config = dict(
    num_hidden_layers=14,
    hidden_size=96,
    num_attention_heads=3,
    num_key_value_heads=3,
    head_dim=32,
    intermediate_size=256,
    vocab_size=4096,
    hidden_act='reglu',
    norm='rmsnorm',
    norm_place='pre',
    norm_eps=1e-05,
    positions='rope',
    rope_theta=10000.0,
    rope_fraction=1.0,
    qk_norm=True,
    attn_scale=0.359,
    bias='none',
    tie_word_embeddings=False,
    parallel_block=False,
    init='normal',
    init_std_qkv=0.051,
    init_std_o=0.0,
    init_std_up=0.051,
    init_std_down=0.0,
    optimizer='muon_variant',
    learning_rate=0.0105,
    lr_mult_o=3.0,
    lr_mult_down=0.7,
    lr_head=0.00731,
    max_grad_norm=1.0,
    warmup_steps=44,
    schedule='cos',
    final_lr_fraction=0.0,
    batch_tokens=[16384, 32768, 49152],
    max_seq_len=128,
    doc_mask=True,
    train_tokens=150300000,
    max_steps=4988,
    dataset='wikipedia_en',
)
Each number is 128 + 32 x the weight over its row's rms, rounded and kept within 0 to 255. Layers, rows and columns count from 0. Numbers have three digits each. The size before them is the row's rms in percent of the matrix's.

# down: layer 4 MLP down (transposed), 256x96, rms 0.0391, rows 237-255, columns 48-95
# gate: layer 4 MLP gate, 256x96, rms 0.153, rows 238-255, columns 48-95
# up: layer 4 MLP up, 256x96, rms 0.161, rows 238-255, columns 48-95
down237 098:128134209098115167139160097170182144084141145099140121146103116127071080120118115147134111171139176090181134100121185138108090185122156128051155
gate238 097:115153111119061110130205157141131143124141123197116140118193121175062103104119078072143135168101181119116133179149153087140082108108115153096129
up238 094:111165089111102151123134169122158116165150168161131073136165116077144154129166068145083117137083149121115127146161118174095090109142138167163149
down238 099:121167100111159124120203134144204140182169171132136118147186106100155121148169075102149124109094169064142154171096136140074103147171159116112116
gate239 106:180131163089090093131104136152116159149127165221136134102118067160128123121133088150163086143137168158103165196155117104125130141154094140145111
up239 099:081083060127121116196103127095113111121096081088151096162130193142114125151130166103138148098133092140174124104119119151169132070152189189160123
down239 109:172169190148104105110104127121075123148120122065143104142125174153206099155126170115139142174123120108092119163137134157030125112113131180157124
gate240 096:104104149095148058104098198091134086132125110110162153124172147120063204140126101089177178139093137133116082189139081162137106113088171136169126
up240 108:116087190103121154145134127134095113075145131109119199149107143116154124138147162153163178126173102163107111130150108157145081151098138097068132
down240 105:117122142153134090068137124106140060090160132108100093132107132142135117114191198134123147099130118089130176105127177099098061121102169126138161
gate241 107:161174144146081103180164148095110117050086042164083138101137175099176124170173100116141126152111111153146146138159097156134123171124127179109164
up241 107:126194156097082138099127119149125154101141073157065107132199145085102110153163164170090128122102171155169136119105113171103139204090122141160187
down241 108:137166091115107108081121146101133091152093137088111126105156156134069130105093155087152072240127160062140107095105106130140151159141137138162111
gate242 102:098179152102091163095154111123146163138139165129139144030135131106187160122157132158116159141116128103133204165222142097109065114108112193082112
up242 093:059129153187128101144158069144067122152147144134175105150129087165142089167148110100089050120166114113100100127121139155143150097174173092171083
down242 102:117164144141100128149108171186167140130097147159094143165147139169113098137108129138128100119088124146139156119077120145133168147141161086190117
gate243 102:099116167111053086120096107114133103124134192145120169111073152134119140107092163130135123163145096116125088175114116049099076100095094196134112
up243 096:181099105176156110157124159166119105126151083124078096139147129171177142107122074082117110157153177155129153134131141059128094107081127122152098
down243 097:136132119067162074168144133182091152136104107136112093145151116114136092112136113136144064174102124112150202142111135112097120126159163134175126
gate244 101:116094132120133099159176053133074090158102112108152111136131129149092148136115165081168114062115089124047149174093153158156146124079138201180137
up244 089:157177181106142189046222108140146141131134113129145123120206098113098119119138158137084121137106121109090148130084158120081135160074129164190124
down244 107:112087154111116126197150102176101099151134185102100135152152164097146101159160101104199136135105124152102143168112099160096137067097103126123161
gate245 107:135220174105117132134107141114100086151149131190121159080161099143141060107159099128099092163127150100137188127114148160114109202114142189103114
up245 114:080134180138098107127150123145127103136182131188198082191100081133151116109137138153073125166143138117203130117147109074082102120142102106115121
down245 112:100177124115119129186140125111168151102093111100108156147104105195120143131150172113154137098117146184169150079102121149134083146100092131117086
gate246 089:147167128122125081102099176108138174061057120093122158120133166103091123113132116158158179119138175103106160114040123105134113074097116110130152
up246 082:115095100135145136130121100135121090189199166154105107108120118163147133152123157120118051131137072127177062133172144172123162158176131163131098
down246 084:114138128172103156187108096148086107174197169134128151165198143134118111132174102074116177176142104153129092151126105119100184129099121142096140
gate247 110:119104094131098191185138181133137173105134061110112168109127155112104126205112080129138089153116107163119119128132126148083149129105105158148240
up247 102:153173131088121055061112078117121071141138192133087132179158121163182063065114140151110157164122167151135102138111150168106154123121163142113084
down247 106:129142106147103133127075124155108073136118094126077129160121111147177165078130097144100083148173105127165078112115094146124161160091086207174104
gate248 098:131150083147115147165126067147154191109139122170103169173133096070090102140157143112163092131149081100159115124112157094160147124108152110126103
up248 085:168132120102147133106153162133151183092146037094157116101093111172155189149086164182118105110148103139097126210142081204093146140207127143115160
down248 089:119147168104088125153115103131111130144138162103139083032113113105187131168186153184110150102046162131103105074160162137127126064137106117154138
gate249 103:109086105100162042168138079137124096130076152116088192131113120214128120133151145130170113124186131158122136130056144145117182102109131141076109
up249 104:130135141144101138101126139151159134095112157198106031149119115100121169130077150122139113103073123098108171115162106056147110180194160118110148
down249 106:132145124133162113161113116140124115173148118129167129129143170074160194113124131167147142195156142123106175133070171112069164134094114097169188
gate250 094:134140096094098164138130163128142101131200141118108105047153138127084136111089140073133073180126076147163079077170153144137095126058170113158114
up250 083:150121143082146154148129176133158164084145155145113142109170141133078120145108179081119116213079092187187107099132144156086127102098136115165158
down250 097:159161128094083128109115080151149118119147143072140140113094139134172113135130170079109099129156159152121080091135082159115131164135143118057110
gate251 115:175129154113159117089183101143162122103221107144079162115090148133160147111174140079144139101128145165172173117121144088166143144101137108142133
up251 113:128108160219185114133152100109143120082149110111064132183068187197169117118074124079124112124104135118131115130072142124112144090134154093126091
down251 101:141113090148151109120122169158110115126096174091132119149157118103114119116146136120133163161147167143129101131055163178154164134127123130129095
gate252 107:119146077094115103139180110100160100126135093133121141056116109120068138166097056140156149151140126090045147099136157147114105112126118145119124
up252 100:122157142164165136106153109163178156169093196161103191113105122170147147123149148113113094167092139157155088149169093106118192159146083148114111
down252 102:135133059105112064102171118188177127126139073132149104065082133128085158122076064103118141127157107135093152054156144152090127081081133156090147
gate253 097:088172089092184131085137115141164101119133146136123096116086145138164150171147187175109149156116089113111107162133116178118136123161130132188103
up253 094:175121134135116102154168154109178121116123106132107141140136058118083167106149066120154037139117106137108111137175146104160138067136190079147142
down253 094:130119102224058147117108147117064153114109116119131173151110149103145137122141104111140091067130142105100179168107140102147145105119192150061178
gate254 095:123133123165137129144154095121063111157140149115121125107058104135101093158188111173172120118099057118080107136142140116180102107084126152074084
up254 094:168129172092097110207059106129111144141127138145177161083064136162119154138143127146153125160182156120193103187139115106141129134141093140141155
down254 098:115141108125134171059153139159158132092115071094112142178194139106147160086088107098092111106091145169086176079130109125110089135154162062114113
gate255 116:179212121083117129133113138128087102109144095131123183155159134070173100146137169140152162141134122063140150125126129102129224146088130148127129
up255 111:117100140102168180099117079133112088217150218134095149108136163154129159135128144122154089087160094144098087094157072161149174122113104153164095
down255 106:095086129060106139139111127129114157130128123102129123175156124062155125205156080129108134088153118176081068150101092136123165122143154109138165